config = dict(
    n_layer=16,
    d_model=256,
    n_head=4,
    n_kv_head=4,
    head_dim=64,
    d_mlp=2048,
    vocab_size=8192,
    activation='squared_relu',
    norm='layernorm',
    norm_place='pre',
    norm_eps=1e-07,
    positions='rope',
    rope_base=10000.0,
    rope_fraction=0.5,
    qk_norm=True,
    attn_scale=0.213,
    bias='all',
    tie_embeddings='early',
    parallel_block=False,
    extras=['some layers without attention', 'local attention windows', 'gated attention', 'exclusive self-attention', 'value embeddings', 'hashed n-gram embeddings', 'a smear gate', 'an embedding shortcut', 'learned residual scales', 'skips across layers', 'capped logits'],
    init='normal',
    init_std_qkv=0.0456,
    init_std_o=0.00806,
    init_std_up=0.0456,
    init_std_down=0.00285,
    optimizer='adam_variant',
    lr=0.00114,
    beta1=0.9,
    beta2=0.95,
    weight_decay=0.21,
    lr_head=0.0113,
    warmup_steps=209,
    schedule='wsd',
    decay_fraction=0.738,
    decay_shape='pow',
    final_lr_fraction=0.0,
    batch_tokens=[16384, 32768, 65536],
    seq_len=2048,
    doc_mask=True,
    train_tokens=348600000,
    steps=9937,
    dataset='wikipedia_en',
)
Each number is 500 + 50 x the weight over its row's rms, rounded and kept within 0 to 999. Layers, rows and columns count from 0. Numbers have three digits each. The size before them is the row's rms in percent of the matrix's.

# k: layer 10 attention key, 256x256, rms 0.0685, rows 113-127, columns 0-255
# q: layer 10 attention query, 256x256, rms 0.0689, rows 114-127, columns 0-255
# v: layer 10 attention value, 256x256, rms 0.0712, rows 64-76, columns 0-255
# o: layer 10 attention output (transposed), 256x256, rms 0.066, rows 64-75, columns 0-255
k113 094:506525485462506493515463428511439523397457525565642598537563607533450490371561538448541446553539532542441518519524505427521542500480506526451564551519449539561499573519500548496461543503528540488451407520475490429516485489526509484424465500485520479447527523533627607474476500425482473528545467434539461453526467518486595527545606515477506535473507426513442485473499531447518555507462584524596455473557442477499539494540488503530510559501508500579492546415505480511440448439397476495494550480481495491491462507509420515456467518561494565408561560433507529472558501459524443534510410510479454458617558492516528507439471437546535488456507469561483423534436564491487533474580473639565530458500617451344444514416401501381520545482518477436514413465501527454645570454493470
q114 101:442468578448424491503500496573451476529498391430429519527457438510487568444510432541502531498465416545465464491528522448507544491428499481443513554473509478580507484609557517548408432500488407483466459526455529515501532458524537474616604481449527568521522543539520554483506496456559444431466557489431408486397501582526512442426456565423589551511572516504527501472464441416511430610527472537411464456407500516485523489461481486552490499523391559494498581514570546510562564479498542557514433533553523510541469469507415435528566437545540516501524450565426510600391368467566563517531445474508523417485547560396475440464524587464550463453507472476550497500477517544472495468474520473582593553585506476465469580543578603528460539526472412479502526514481486526526496467628463
k114 099:523563494488474553466578546533503400533549478575497390525499461448564423515389546513461592551446545444471469529497462510433527611463503474512573510447510427566576545529500511498565402501546481498524609488561619504429569527475515476481596487516488417528538580509520531531502530500480386458554508423459570499537481491453463464389461469491511536446525529524582522486470493469506564455477444558477457479472461462530483507450500535532614446511380461491475443563530540534604587513470519482510595510433506520636498547507558448467426478563512512494547471571570424613412477514545536499513486457464513424462494533459455486501436544559468453481429480500544491525575505504421403381591487496582485557510518556553488473478543514518430589520489455464469510573589498538439434465567520
q115 097:592505522530488444423494518559566461531475568435573494525489532401501477597529503546546511532510523451541662518498498377478455541598476409434568540474546514483617519518493482560466581458521430513493506503569430508464462498456491423451479498492474513515511474452437562474471547451529553556525489465493545574519383530570484466455516513493444498485489559537474480506599449600476566491432502538502507515516477416509501495514523488342503467369539508555520458463415519503376487419428428383531531538503513537509543501514548508594604545492466458504478495492557480489498475471447527546562512500503457505401514440491489478512478460520488417486530497514429540512535406540571487526484424577509430430538410568413512577548488544490532561479427500518522508454537622594578424536507574
k115 134:589515486477498499487410530508511462527505401463605603493546520408546482532591579463469471478557528497519537482552473467466501565517556548528541485502510538479584487599407488497507551508499409414583520497503453496494463560520476557401546427435609459404475541536442515513440502358450512524519462432480607535484544432483495467500534457530474435395486517576525476545543499475479484497455503515594559541489541443494534505477529466321470537463491503538501524509377486464410521427492443468490395458579498449532461577465518600512552413440479492540476513467467580449516470512403470489453578538472452426443591474492521530510562500472469568528427573486414517463451440476608546487528510547535555511540451439444452486453501467499520528517459516485487497501465602522497591613537493
q116 107:556540424467525532532478476527499548457451557500508532481450480594479511506507362448494455599481482561443514473471491459467435467494478508462513469526545525532531517536521488514434542452437479594592498459543498593516565554472454451518496493454522509552511508505463540501458499525432459479474415429502514484482497598462480557558549583491501470493561560536533504496531507548508390488530505590469558540550479458511413488464460458522524695510537468587550513459499538543487518496487478538479510504489556483505563438620438409545573535495524592568454498440428532553529558452563484487513414451551543503537530414405480585508530553494496487522664538433472496518501429363450460463492448464503472406458412587500546475500454645505483533446542445459497634459514420548587491540578513
k116 103:636439474443527461427536497432522466500485512599514445535496448404520454494505564458459460493548529498528598471543527484484513635524579529579519533485551439542504474573438511460476480484439509478535533420544474567520425528435585553482553568469510525487532438485475475526508501459542395663502373443433570488557472456463440501442561492517475384415444567554546537511540558444487492441543484502498498446530476482508467521469554457496486493524492449478547491468377598489548595442484533533518438552551602552485571522552523482516461487552462530557505441413462508563515510491493490508443615505488545410546462516477511550476502515428452578472428471459485520479436593450576524578602527434490514506460406465473590484399456571492482502528488475472513423500392475435493560531553500
q117 116:437540372538574503426501529380481483519444430464504493560509399618459511460451448558516520452466576557534549450512514496465607425398608514494431436471474462552414500531493478456522468449478543555414570531500526440461530492481460493464503520499408511545564477495491525526499485601518459522468441531567486504474437557536459413502548528490583523636478487564473460445440445384438377568514531547471546459524462566611522594499480512511500448506558466520436480503468451503452516546472613576421507489500526544493410473497485473497506551589492456527577588481467483497581607548469505475464457507505560518518506473475520520439490462485506549440589465446579558523417494557456403520568535503516460549476469511484496544531492546459564390482421425491460460487505413549427495475516545
k117 114:508541467503468505390479574437520511460553530448388465486517392610542551582414574494509499448445513453556504495508481548478470546386510603495498500460540510401497491504541477559518416487581464561532504417467594478563576479421470512506426532466465526528482506521466465561601551461478517435613488520496479471542526467447410457469487609413510508520417512563517474484478583500505479455541439520457488601557525533525470498482520487513467496553445398499500490534490448597473415466554421440424455595481422469530511492459510474501494487538417534555547461479459469555542578520580566506473416475468613539493423536505616470519543488522553581509423424448537465523480510580506511427518539546578419544482401509557568508570512526485535421457494539547544530498492430450527436523414561
q118 108:585531461518412547542438492636500508459454475495483486559432546592559487506478553415529455401508493488534457482522524563453544476468578511526532460514385512448392504540429431392559512519571435434421506548513488507536546463558557512528475486465519585488500507467481493403638473486609537490470516520560504458500514549478525431489533432488472440522398489475468464479487414557494502501419458574593457461552415476526604491530591438443442447532555511531501467387530628438564381456537516552458510508484487552559498481482437542495518585532490497491507506583530502440444493594424468596513417521444473491512383471489462492539498494471495510520422528503501477505462509469448540424442542462587488525476568402496483512549511506547572532489498535619493467517510565560465524553417494
k118 096:467499547511432548526441520507385398449431574455493427540451557529483493510412425447413577486459453452486423508496452420536580440555451506517533562443504588537441534555569481381512477440570502400400383569423526526458509465485475569425482483383482437500490456499469554508485455468480588450508606565425458540504469415559458540545458577442534532581465590474491480492481509558532506583468473543438503584425413468497456554565450450533482523562418491490502506469558440521567521472501466422472502479428436480484443520465469509468557477533392572473464556520554511476493458461441466550576402560611504528573504477520461505485494535518465490476512482542561455499530534563450577483443482523491521577542612540517471537484521509524484513478537519554542548443599562551494496566554479
q119 102:524492575538536497514622512493514452481610581555530518549479573418548492392507635437561513485567525521521421563438436516585469470581594467505548393483516458481554471436499571477582485516504473501395537486505531445521477549490532508446546463565530437499473534423522419375510534479550514461493444592472579458567531396434460498519457497529511596456462517492479489495345496632468575507472562479539498410492519531470448432522576506460551533494562479452487475439501429581555463501542481450531507475521410601529517519523527532461506450492560408522496492492429550474464534530475487471507564515508498507500448535496539478536441442574511553551551474522413508444510489494438470523572496508519509553468580496493488563474568440492491551445548529613413446574458572463386475458434509
k119 101:472429469520544511535491468554492575477469511460552569469499570411458478417542506366502406429525442554463522541421515469523425443489508492502486467509542487501570491365572574425552557449532481493504495490384434543478511529561481453499474509419550565470496450512502475481451501524517576506446619495508513428557519503423572491498509470451579463608485469421539383558423489526554504610436502454459538490428531450441475486551440513509419545511446591545540572456605500588477452530459548511537461506522517507408483490500512546432516487440499542502464587502471553428492562391492507500543469531560489537459516472520519489609518418491523539559498449467393510520497609557493564524517529528517535478632548381596420537466527459492552470435568501590471444534536508516492519504502428
q120 112:463496534513646566456595490375484468464545484422403541466428507579513520441581572499514512415465495508551477521505499483530464497512543431531485389461514459411493492416472439447614481526585600506432504484554474414417526472556580466510522548492411485533472538442465468415505463565599468535488447560485479410507588462440506492505511487509542570543563462539492571482481543607486431528528503502440495470519438491532502567500495529595526538605531469455528539453489468539514520584577552568501511464435504558512461458419519510477560477560517498527505543525465523463578533565505520538508487554416553503541367471501600402515453506403604577452568498536533431545446506472427524394516543468526502504445494477574562514491416473480509493481516416560448524504493444491428440431470497
k120 137:423504572522526497492505488454541545497440577538401513447466447579499490486487497547528453495448503483597454505497392463529440397480491585471392484458473461401449460372579516480481440508613514584459526542377493518491576472520516459565486606513455577523563563523516500498564401530550521493518515558460390475575492507441586530495462493490578586549538467419521433485425533597464494601530483407454444529472522574455447483478500508493528506515469472535529436487535498587473505582538506446468512504527494573488405485420478502505453511531494559542469496518509483508560563458531562565475452488469606632506468491483529558531541493499542617478534436497512538535510564551469453413490539526595422529440571501627536488565549529471517435535533539538470535456537415518508469457425453
q121 110:504500455496502524489503522499465410500505495581519439511514490372464552453503482427518547495535459522444407442500506575530584461420565588551485464527582535494457531486481572468547421529482545495449437427488638479504579559502549563495523496487545532532528506560421404507515486490488484430503445560477416502502530432503569542552426526535605509480543471508581568469456465475495451454558445419530431539498505607471486487483461470618430466514441421476446547535526463526591482509497538554600522482559459420479485470391537478482354401458567527521485497506463484540480487507575540493469609494499597512557500526446529520476550550530405683520491526508514472416549541542517473493580559504500535522522479539538521507472598459533468458510553472528492433613506401446423533547514449
k121 096:483454507520503604458527529512488542492482508526427484505444539437418537484477559503536477477490520477327580517510482531495495494422556538529551480485472461585493461414494506500515512515550547523392539429527621466476572581571535459613396534522496452449552485461476567556541451542527513483481395508555349486481499509562550518463462450479553506539494530547429558541489510443566496472454416425388543520562463487551521490511456592541500582470434448456436507602582522556529534471489525592566526488544516525415530462518509494486428512496432403462498462609520499518469451512552566513552394415527554518540453458546483490475503473582550465466487434505614505556511432435456457454416494469500550506497536572578545430530552498495611467383481455469446454515580540468510509446499493
q122 109:495451515466472453507487517610537471524477499521592487483488573417487525518439405458475461574545495471539486440500585496566473497447419459424510625509538544442507531494527486511564560461406430549499476440504509475496417538514543559490459417510486496495486470575454499558482435542456566506487473512485543576591526524587493525459505516506467454550434498492515530516597513531490555476477515508547411558436440477446441517514470478490492456388463620496569512535418595473482459416409442400557413498452479401416482511521563477543609556463412460518574554486416517567548472473449550525469405568581540576504532494500487458511463500558504457586536460574431512457488535530637540540490425574443411476484478447463466518467528509444427551489513597514582567461444581480508547543558546
k122 112:521477403495509457481390566459547528526462488441579496520528547428449501569524577444451533593485599468455538467551568589510508537598506536526493505541474529578533466488397496544532517451474466497487528481515430440533381452511507519444490453522555536505479487539495526476457487575462536630479427504499581594486512479513514555473559510564523545412506449548472572422582437522408476486567542524544566529465515405421431547548528532518436487471537560539477552482482431454435520481436539439494395445427546454484483511449479573502548516424493437522525505461494477531522483499426516504452601503514442462527561395515477509451515555503462459513485580546379488470467461580651524520498475497464473426513521492436436454483493472320493492522521454532492495435435569593444496614556493
q123 115:441503594491557510596556478461558536556514414543494679598436547483608482412503481537571557477531540398484471498427493575502469494514499547511543512505434477415460424522444587542635532440506589485447492543520584501528447460536498557513441464521510440403497434477552544473510474491554572524459491518492566515483502443393475560479450462494526526564489515402500463513439472492431517553453561483482468460454454547507602438500555527484538443535517578487377491490451527548615568565545511532519485410611461461505456491479473546570534453557441478438500449546466533485455474508499569468503444521500427543433506519566471496568471546408455500427433539451600502495517493443419511544517532487589450523462534457444566465461492525480481445484513475564494421531451552429452525426522427
k123 112:482502598512452490463561543477511465558418448528490478454502516491428478463457447553503458596505443412517476496451572382524483355445488579506473495593417486602494528462549556534508511546545426574512499553387513533476498448512397444453437465566458586514401527520643522508499466576504609500506485479492484526503503541469571508429537434454502597561441456429476439545475474547489593578483533495523446544488486516501537411534493518519556528504511432398484551402502451583535497582527526466487465408491447538486383479468436524462549587494512549426557463489508488507440516480595531500640424411496524572485442512500416498527470546532478457494494502444493505458535538544510482508568546569546466518599486467534395517495596487487457449506527475507452433556582483478514480472491510
q124 101:459474460493579444422447493451474492543440439490482449483584394633504529548523473501455513528453506443514567540470403543491546459442455646450504478507482516529339539516514507480505551522474598473451443502511449567503516419531449460518498563547457519510549493576470579501521487420442502468474535502458415539495425539577469476435573587482543429550523428581463498435603508436553403535592478493549526457445507489533539455493456580535467497477447540516407469605531492389519447508456511538578549433499564534498534432481442519489426555503495543495527408529565432538539514479464532505518461545441603420533470579469535453348574545481509499474485484488596529611551469556550502521553558530498553492481502471484538602516506476484462433545524513597528501475532444452492535538470504
k124 103:574541573506465492516518504449469548461551570454425456513454416598590486534548490543495561599375547493490474503560474528467531485474561513414467439462441540440419488418511431610492549496484464489487445498524574488442475416467575484442504441532447603631501600557503515504523485497490508479529464547558443528515521449545507530488481621432539558530450491502468527443481570465578529522551539548454554447609556588559467586473455499530504552496512463492502436523513485404506400489589408553422520475478482494537463465572522447528392524526502528543523448540573491486403444549448531574475522426519572424463406567447500498540448488469410502552599505463547482470517465471519389477481442510527504562396468440475503415548478503514449509484476535457569522587524500534597495545529515
q125 122:503518494431584557502524506451503555474478575431452579464561550542496436550591587545468521503511480490516524487500522524505426536517535448591494446488388495517539485502463419411502485497620528442534477527527491518496537463511586446520438513524499494444443458455438618479543487485532532570579431437545492426478520433442448537506497390532456547495446531456435553453473551590533454498504410457544471420535548468505567523510522487541487535497457393431509578397540516511510543484471450519330461475490556614528499533515583527506481432503462458675557577492572510447543445550507457474565501526486444527597554536527516545446533506458554551387472567426527484472527466455474498417538505409483517456499580482441514425552463410548623496468475497469533434534518533470496487515505429
k125 111:524435547483532488512456479427503519562506519557422539518454510612557548504503410597519372427427404435503471550429412450557490406497498514491390496531466507465442476490620405483421505534496458407555491581424452432539533530447536441524529577455434460483556485486481592548476428485470581544474538609521470481464536536533544510558480520468458562495537531461463421448514550546414541601456464361523522457426533648470525447475463499530554564553459560465561504496524554448519599575435533491430493453534496514465487483504458469527423480492507536548499576535491470471486567484486459504545517506585536548480451526528397529500527479474537455452596509541498588522491535444511437555509535522551545526552553487468464541622490507559593520495493567528446479436459527500528468421446501
q126 084:509437595426370528498457464551415559402561565515519580503482541522466476553475477532508535576454552460557516511543449464485480512503486484481561629425447486605610505456440561492489446424447504495565437460449567372540556473461449391561471523491578500416502510498576515560429506422443521519461539512483542513460537519489505574523333430444422469603513440416532497445535487424510540544515467511519502526510556518375463470536460472479453493511483544474514607548532535488507512607540478470462495599514545463460550544583524554465492521522553550469505418446507437552474457424535423442537419502581583507502575441550572519495437482418490453554478457434476468510467484502504556605440444538513522489508554470532483435523493553531486475506555557535507573503484474428509537529511480
k126 091:476541467436449454543601480501511438415528610442428473471483524565471525471474478458465547642475569549442456506489528498528509436531377472445527587427518513495499488514534533511455414518501566534481452522491455453528477402485531431589515501571424532505571493445443558440486525556451479446546556527478494381497493511522525518518481530520546580541468438494415494403464455614501584435551490504515495446483423470459421510494463571565508420510497579472477463534568486512494486553493421502516564526389587537452503479641466399553541500531636385445516589496533493551507507563499472497542465487587535463515490540501426474550528540528569414603543471464493497496505517517397509504548420473478435413497544495418498543560540492492514549470508495439581493457506446600533498453575510
q127 108:470526512498527500454530568425438476482536500509443444471523481409442451526446418433561534531451426599443426552441442560477486483436503498451401564484554529521532567369521507460498586473486463573539479424474582430492486610472481458478582595544524416518510525468440377546484494559441512510559494543411505521475506546470491464438429614448442525489535502481519542524477598512510519558521520413508474486446524466463432492522422533483536559495480366388505522538493441552486462514424557539508504450463532504528563459532548463417498514469515592461486478473392518566569527481522558461567633510547560505518501494533507540506527468475559518505533464477516569534464458550631558548524521522518550460630502458519514554528581435550466490509566510534433556521581387502423437557482525
k127 131:546407535486514445508536487456503615513487585448411547458460522476514572460532520488576458553465505565524503466465574564541395539493543495461360507391531427472477446360506495476381508518533520542513476439494378432511617433431575496565499482455484550577518432507419574472489426571488534513448437557563536498416491513503443486485423549461538506484572497421451463399513503513469460592531533463435478407538489489425369513529567501473499500491484497527487492497496537549486490544516600540539598549451555507525500469576555464555495464548478448468476528542379523559510536487550519543492529491570509456497510447545492442544563415470617460595556484432540556590580493590492508516533518418489543526546525457528500465500513506490613510568483480474483464512513456547474532430479498
v64 085:509538460474524519556609534527447563482536465516528505534453494509474470484609463488543455555470565596489538553459373480454536533493515552457450500412509499542526483451474378529364503475503530516571497500537494473533506483614557387389525586512415526484505505520552442524506403520471495526458555608416445539454511441550539523506486477462446452441556467514515484489479512519539571517498448503526486510441538578415425595478438520484477529511492520554499490455528534601548537545514519491410493550506437581547539555506506493511442479499600527452605490527539501495464466507531470626517455511445546526557503526534519494518492447459431647544458509551481540421432581588466484443519518514495489533478486437585512477502579502417533411494592469397586520590530429547440450415617527
o64 091:465440471524487579505546544489450511587524472561534445488506486549529515443480502487501462517505554361443460403545498544487507483461503545485454508546433498431464430603569589434493501501402507547490566596485525492499526415406444603459538486532509583546500540508469532379462537484454537454474527523563578511461509523542493443456533505578550441498480451498396444515452483510452513389560554500468368430584515516504508497638542552442540376475502587619519443532505570403464379523549389473422523455441556547432511552537528548479487586428502506502524466497526437599568457526453541468496538448561478524612425472440506457481448479527473494505514496497507519476478508474520408534537512550564526498539503465516585474574463512512571553509472493565461465470555552475440526547446523
v65 092:512492489494489537516488511608497541502520592525518581458501532523496493448564492573557549536428535590562493581469469477559497474541401600510516449470515438558425470456448536559585515464500566441481578543457554475526479499599476423550493586560542439531475429517519559539469475448557461449464349537485441496499549495525562576564483396475567507483570467484469548544492525473462478548549499491568441491451531518513550416505448406590469485483594574469453497480561415439495472525477519480519513483635512561537546451467497598433482468435548545451500448475487473507547476505487538401560473503438625513487490503510473458388541519460499493531599479478477477581586452522444489489488472482509566423401609500442555516467500499493477554427635452540510530555453505451459579483391548
o65 089:466558442500486610488457500483555526493509459447485482567521513448554581500496472575476522510513540485488537474520584469465522442472482490392514421478569566415440507618497461576484470517548469537449494477494474479536503471530509506565466406462465457554520500509547529523577521632460511478532532412544455443446436551415485611483516537476570489495485491481530483468492467456508533590496510433504498476496445479589453574421463516535490467495489632600444551500425568521516498440526501533579478444508488480521498538473562542440477486505422497403403516437505458518546544512470457480544549507490432410483617486567348523512550526585465528501494536427475460482524458487482519554613536475445486451456605467391523381492426502523668399579508441528547388539459491513530527523473525
v66 087:386515501535500450424479487487429462522445568482577390538513465536463560427516487476492493529494455486546495455466526381556506470500537549477542545474473509475473549510492516531523510537485507469508392532493521495482532486535579572479482514467430504459543570453411517505560524482519486441601550487591433471496492482520490579528518600488533478559634490447448535478470495447542445496500506499512570611529552515676473589501494531583579473444457514542503509521522496500463415519398389476513415505539576396516536528395490498502489443450564467493512501466556563506512458494498595493491671480467560467622492535492523461485489477489474438433540502486499446546496431481447507453418542469564516527485567568536432465577525578576534356504502483509532468449533502549490556580377420
o66 085:571511491436573464545494457536444541546478413433503570452473459461429494468468540489539525443492492494553530480494502469478436480507478489540458591518534550471549458394461450491576587491495496484516510461517464554468498564536516507532545553522555283478527530456513465554475465540488453646498504508445526548535459528462540528493452436516511522474535536491526563544569569495529525504524574504518492538503511404395538455534442401503432511560496505396484570440501483512555588479558631490533488571558492436450610387545463526491546504487459546504490500538445562481561503461459435625568526490485462567502532401471531517499436461472567482598530462534517484544411505533434463509455514466425461489586483467529476419387492467419454477498518440397521634548436495463537503613459495
v67 104:459523495514535498597537534427495566454564448509485615465520451511443485544540464452530479503464524516478549435435425590474531527560389545500437545463541472532442509467458475516488584450402625545495464480536430433482507458494509533472490595510470508472587444441482478534406483441449481534650527548580514540531529539445487386551459446482470522531492467530480501463526480575518422499543597476615508637558494538526517538460470525494555481498443443533504479524527425475412548585490496511558629468489490528471481507557546534514498524440451519344506518490479579554561468467518475439493470529573500488521468455531584506474514486473550505469535444489539410519487433417524474511559487514508549337454427509457529527580465558460450447532400487480513475511492501516524448367420583
o67 093:532568494554469512435442474485561504486534488536504472604565599568557522535485486532514375468524455523532529468488578468461476478385539456523389511453477488509526467507502449462547550492496461490634487489499436542467470295493528496496403486540492422539506504575439486446567538556486572548469556485454539421504505555576529465460542497466485444525516458494517459407491532575490482549483564511501494446551467519489541537474609535470513465570516502511523517445589558467497464362435477470441434504449503552502486605581528483502551550508423497479495516583426567514498474479431416556491470554480434524422551530439427455442566505539429499515357494478434472509494450526453561492489537548520392414564595532573418422497567518503550432555489499534584479510521521523588508444504508
v68 094:523508478495550521491496481543603503554508528599517377517554464494517520490499532630422446423557449523413552476498493427541505454519450481501576540428521508488526502535554406506444614483476481568485569401468463546470515455549461480532557486500447479485502589590561540563490457544517490545453541474482539478457512505522562407436478469494470539483467511565442479478567492351539535504481518459543548519517498478529471499482517613433447432481457449529478491482511591587496566478462445507453496525403502535506500490494401436548516508472532498604499551528495554488500533490533522510519601465505543419448501499553565510507499499537532430465473456504551622479380533468497480527540547521423442547502412548478500686420398485513572534627417503413503472443470420511459500557619503
o68 091:555580506434437445545486561456519512468559557501475553601523563527525415508520476546394429516431414529456587444478490544459556460496520475411472583532485497477570562494619472383495491524435526475397531465450483554569412444538481485469423444554495512443492509568533518594450480580458469474482484565505550447503558521469481604516521535467551489507583522486473509468471456474459584576545598443520543518500536478410535574514519561518395490543456528493540492437401493533459460567508587452448452528452588483526519435502458508450490575476507513516441558542449477533467446464530504423488558488539508510477423577545520523476527510481559449553483534498572453473408473494484467568569479623462576463498544492522507426588481491623507479531304488452520534488503455421439493457521493
v69 090:451543550494508547498471445514477472562489417486526462466463447523533457539410392543465442530448550395461486491599410425490555465469501456559357436542456542390486479488404511482494542444532516548578380476530512595541492585542479609496493484444442497573536463604417489457468605469520525522484474558517569485491490525468574542462517488496465444520500497512507477561520465427470504551486463504438485438498544479506610488517533450430523516531560594484501525629447516490478492491502508509459464326481466454511396511400542495501469540612456458523495573496488512512553484506520487596535422485501551484515509436412462498529461472461490599499535562494544498449543492636580461636492509530510492541502456507423473417409467493541522471546472420460468509521485509492497528558580447
o69 093:601475539514506517509592506485536551541498517495469511567546496542548423477489457494500508506520516545536413526512476511578562546445458503487504411470496505477524387531569419537447498537395574576549543517494445525526514499424478571512568478445543554503491545488524538535501446474490566523484467448488454566521541473561451433462421480555414489453504501508436479448390451520501453429501452483432489505420547561408377435685417540448554539431549520579574487499467603552446482506420417495434455463460446559388598543495492523516507462477510509546458468461429539474523474530571522413538456504482560519605527518563536571466460447474491531552459471515564481527441498426491383537556547476547610585567487568575549399569552465457515533473525523493412486495540505460488462486490559
v70 124:440490485450509518489552489450500480501498515600525361567492433491503554434435447556520450479462461501514490502612623352470508457439560501532473479489482552493500472503504544480519503561516420440558429509482530493484542510585612552474512497490442566457467583494420458423510476578516486537466525529430489503428539480511611488472511562464483453459524470503457447434479524476529557504498369447390467591455515544437419602511580469548498490543445440519481546422491546529564554536414510498462519490473523488453493465475484423496521527577544488380443507463539556471423484456516505630513534518474587562479497568479460488558485505506494514492477487532505511433412537536478459487521508508458443570564577484592500597439621500564571429484507561459521457423425575546455396481596456
o70 090:478553414617503458470497469478485525483598553553514542434424515497412487430471501450478539518443520457470500472488465443505523472556517523529548535487472432528467519471532578439500512403430550496569514524456538452579482529360532472477520545493492452472476457445414417497466515414455442458583450567439508478382516497429428459635614516526585596491494500469532497518570480496508508486520546598507534525588492548518499513346509486485542465490446467452494490511631444564509489621494541488472540508505558539560475414633490440435467546468559548551562522529473492537528446533465547514401540468493606433505432470443609534467464521514535452538571530486520482514506470412534416446464486534555557458606514510491471575491454475575456521445500466535513537542491374492477522484490472
v71 110:545521480522531496590534523476436486423524493554479542576508432512466560548509458422429397474520430511391515498396627505436497530584433501493495491464608518491497503512500482499541612458408567510569530355514423490468527441441484618484500557432497481488567477469586456505475539452522498537541490544523585555507527465472491439479457560466501450505477520508485492525496531486504441438493552493462508545510510499617521609487389543448434534462470401582481508497455544529496522483551449537548535462384538577496514496587445445580498532546491550456463462482517574588549478496541473357523515539497366432480490502541559466494519514478521479483579464460595370530478460483455542630557517484482550459517445491453516443470531540472453488553461466441521564402455489545515427521524550
o71 094:499527520483470508422540485572438527530533596528407363502548485497509468491520473476507443388455491446556536420545474583488498473451546521551437558417387525561583490453527459514524445541521432525529535514452447520461444432633554439441414584524526485491467507490525522539591559529485467461532634473447480583526519548523607505473521501445486478431511471528448601527599521484497408589536503474481530419510553513498431499419471499491487553567492455552532511462485601540434517554479460426461496536537531501547395533563538570531531514406506447551433474543441473514448556475530433491483503470452515486408510483546502462466520515460627454510457515581512467591476404528490597523459458491444408470471525532567481498476460542537480445547527609482525556568534481404533565469420538
v72 101:455505515513502474536498514490352441438476466470509437506492466530538507497442425402438435443500442542513447520520581439452510496398641449471414470531538570424617489490479526496519474590532515525607448484529543523504572492569512526440504420483408524535505603549458404445517524510484503505544516512534528478455495542516487458509541677463513442474453518549593473459487508410517463513489481478431485505492546521408468575511533505483484542546454505518508585586441482543543487495402463496505419446377470480485442525395543432532466476500499495532540592457517530497510449465508481496514485511510496478457510501479431502578519499551473643477448523470522524436441538616431510587541488498495473592573475450507383509537565506523525439518533481503556487509431495569526475540684466
o72 088:479553544495446487399521505507448531550530516616411471399513506531514410449490522549449499457483556481468525534511483504538474535469488540509508531453549484565542503369524503480436432449466419494479523463514452472549462554496498479507611590540496492540437527487544421509433483533468436452526533550444505508501581531529539445450513481529399468511577453582435497593495592489532464500517484490510465477504628535539605542579419494520415504477510508488482470393499563535498515586525560472438492480553557446481499541514491562484484472502537589482572501586480472484514545542560525383579589425505573492525459458412500454457478396531626503514488491517483554549403540540505434457434451489484636438495493487523524588408572465479387517503511503553396611504539424485504437505399482
v73 096:528518528479455492505487501537397469432478584543559435506382439490537514475483540487481472513479450526544452516534555482456516484456533520495546359505532444468534533500524507493520359546532504442512491581457628520495513445588525468520571457522461476513503539579425463426538445600459485461404442512408462481477525550511462529548553502504540508445577486508512538416451513544528529494496413484383454503494544526320512544513578423516499542488549632484498569494593445527554457460462608485457470492546470464510571489425519460447478540516549500578499566522599509468510494507449477468464564501425577523553511550478441510511547486527460621539470542493451481436501514606423439487551427506531491549490642546507520512492599488508606457443569450443479457527487508501435510537604512
o73 096:461464460519452462388468505498516516519434512542567594476467509437476457446500499532574538496421519460524514563435549482497525425479497490511571468527512446508436512516422625502498499457490589526441535578478544524507428645482496558442522480545492415498524490494471537441534480508518479462510426468494355480486474521571493492570514537473533530438499494495474638547573556437507520538441497547475449436556478469558561496515402500518530475450461454499359501509454507463552461500513512486499524465548495457581487431525538453489528496561550500413425496594507425507391639530478496511498615491461537395452530473473465399402506555504540566476497567513587522472525484470511432467521434512544585543580564498494495565442446525617404476546503449534520594562526388602456541494531544
v74 094:578486564501493509511442444502562533681466470536475551473455489503509411504497508531553580513494498376502518531404480515536527479445471622483468413452568487475398517472476566525542513458508479530505616578457490473534424518440491499503566521529560484635474482463444518498520477646499556546395496552501530519530465464417477534470499383546494511540546514538488537577496499501479528550459609480509480407527474408509591499499418523508527461480570542442493476512543553465422544466563660487440542476543422501502458465483484540463511544529456560554506500519387471498553462523512503450508550474433555519462454442474605545515431442456527530480508480483452517542524453569574467546417526511542528485470452532456593458320486504489499546581554518494449522475447452437500494542491557
o74 099:584399540452509532438544412528495462543449500521522480472471472553487542566562438473494480506556521533493385424530584514516478517379494451543523495540476515568497414586481456478517509556491529499552483471538509511494521516508534563498578496417475512560459523541493581439441448396527466544495509514504466474520547504573449533425571547544480454501448626504469428469429357489480526493499454537432522452422432513532462384608531503509499542453482541620554432584449451543492462489417429534439553485475454452493587484379528452526585434470547473421528461451554597488496517448465560411536379490411502532566474570523518496464433486552505445570538510473522556514508541517483454503566442509527492570526501516503509485599591572494583564442514458436495531503487605500456565571557518
v75 099:567505480511494470476542514619481540586534527409549545562485480462521567507587557549489473473492501392469557478415421504575514562547358534506538472384604465549498557482453315520432557412500492512515449433509437464530541525455515392436528555457549419451539436427571570553475463561471475526585492462501514515413472472496508421535506446542431501419489497550457548508568516447569344495506499442553448551504571437623508502518581494488533480536451576537420495476561559578493473494566515504450615438527522538507470540483521468561534533529472553557539589546477501504492550568509511435479517542468466518462499510510550464461486447397531448405532543481499495537548456493462515474485534479518513475503417544536519493437451488491495502477518435526394571500576508504492438444494535
o75 096:520512507499483419508560526559543557497430531458475457526498524422521468481458468546559455454543401456468586467448581584404529403432469489537512494425469499476513465590579477465543565499569491574504553558456521580515527522472396530488388499532515492412513481496478562476532513575522568483431456437524490508399533582535485441441509566521562554410448515500400551599460439464447446523461504364493461518519532488436445496622592454494419489481499480536471496462473584511543562501546555489458423484531427586485447465629478468527561613452504551514445469568471478531498501400525502464538462454522508525451417552490426485502545599495507467479440484433520496420476483579534508580469550473550477550528502522498533481555496498608586419469509584563531455439541524525464484495401525
v76 119:494571508537493471557425513584397435539405595539576466508509552513445415491483451465508536473510542624478503559502451517439514509437599555452504457505480554528484549495568529564506399581446503533495585566521607521498533531541488382455543497579524465473515555476487454492622485471541566466539512545453423508497481464561483572480551478559515480462461534476473534460468454526523584508471482519609522409470491529426532459485450570437483457446534465519445503541550486530460472488423515437376404518510437457477545580494472577481401458459484512531567524548567447448541475537524450454514439467465517532575486527568444525487445419570448565494413539555527497476498544500481435526408420536534399498420593521565419576527613527492491468487562455497518416599504455502498509591497527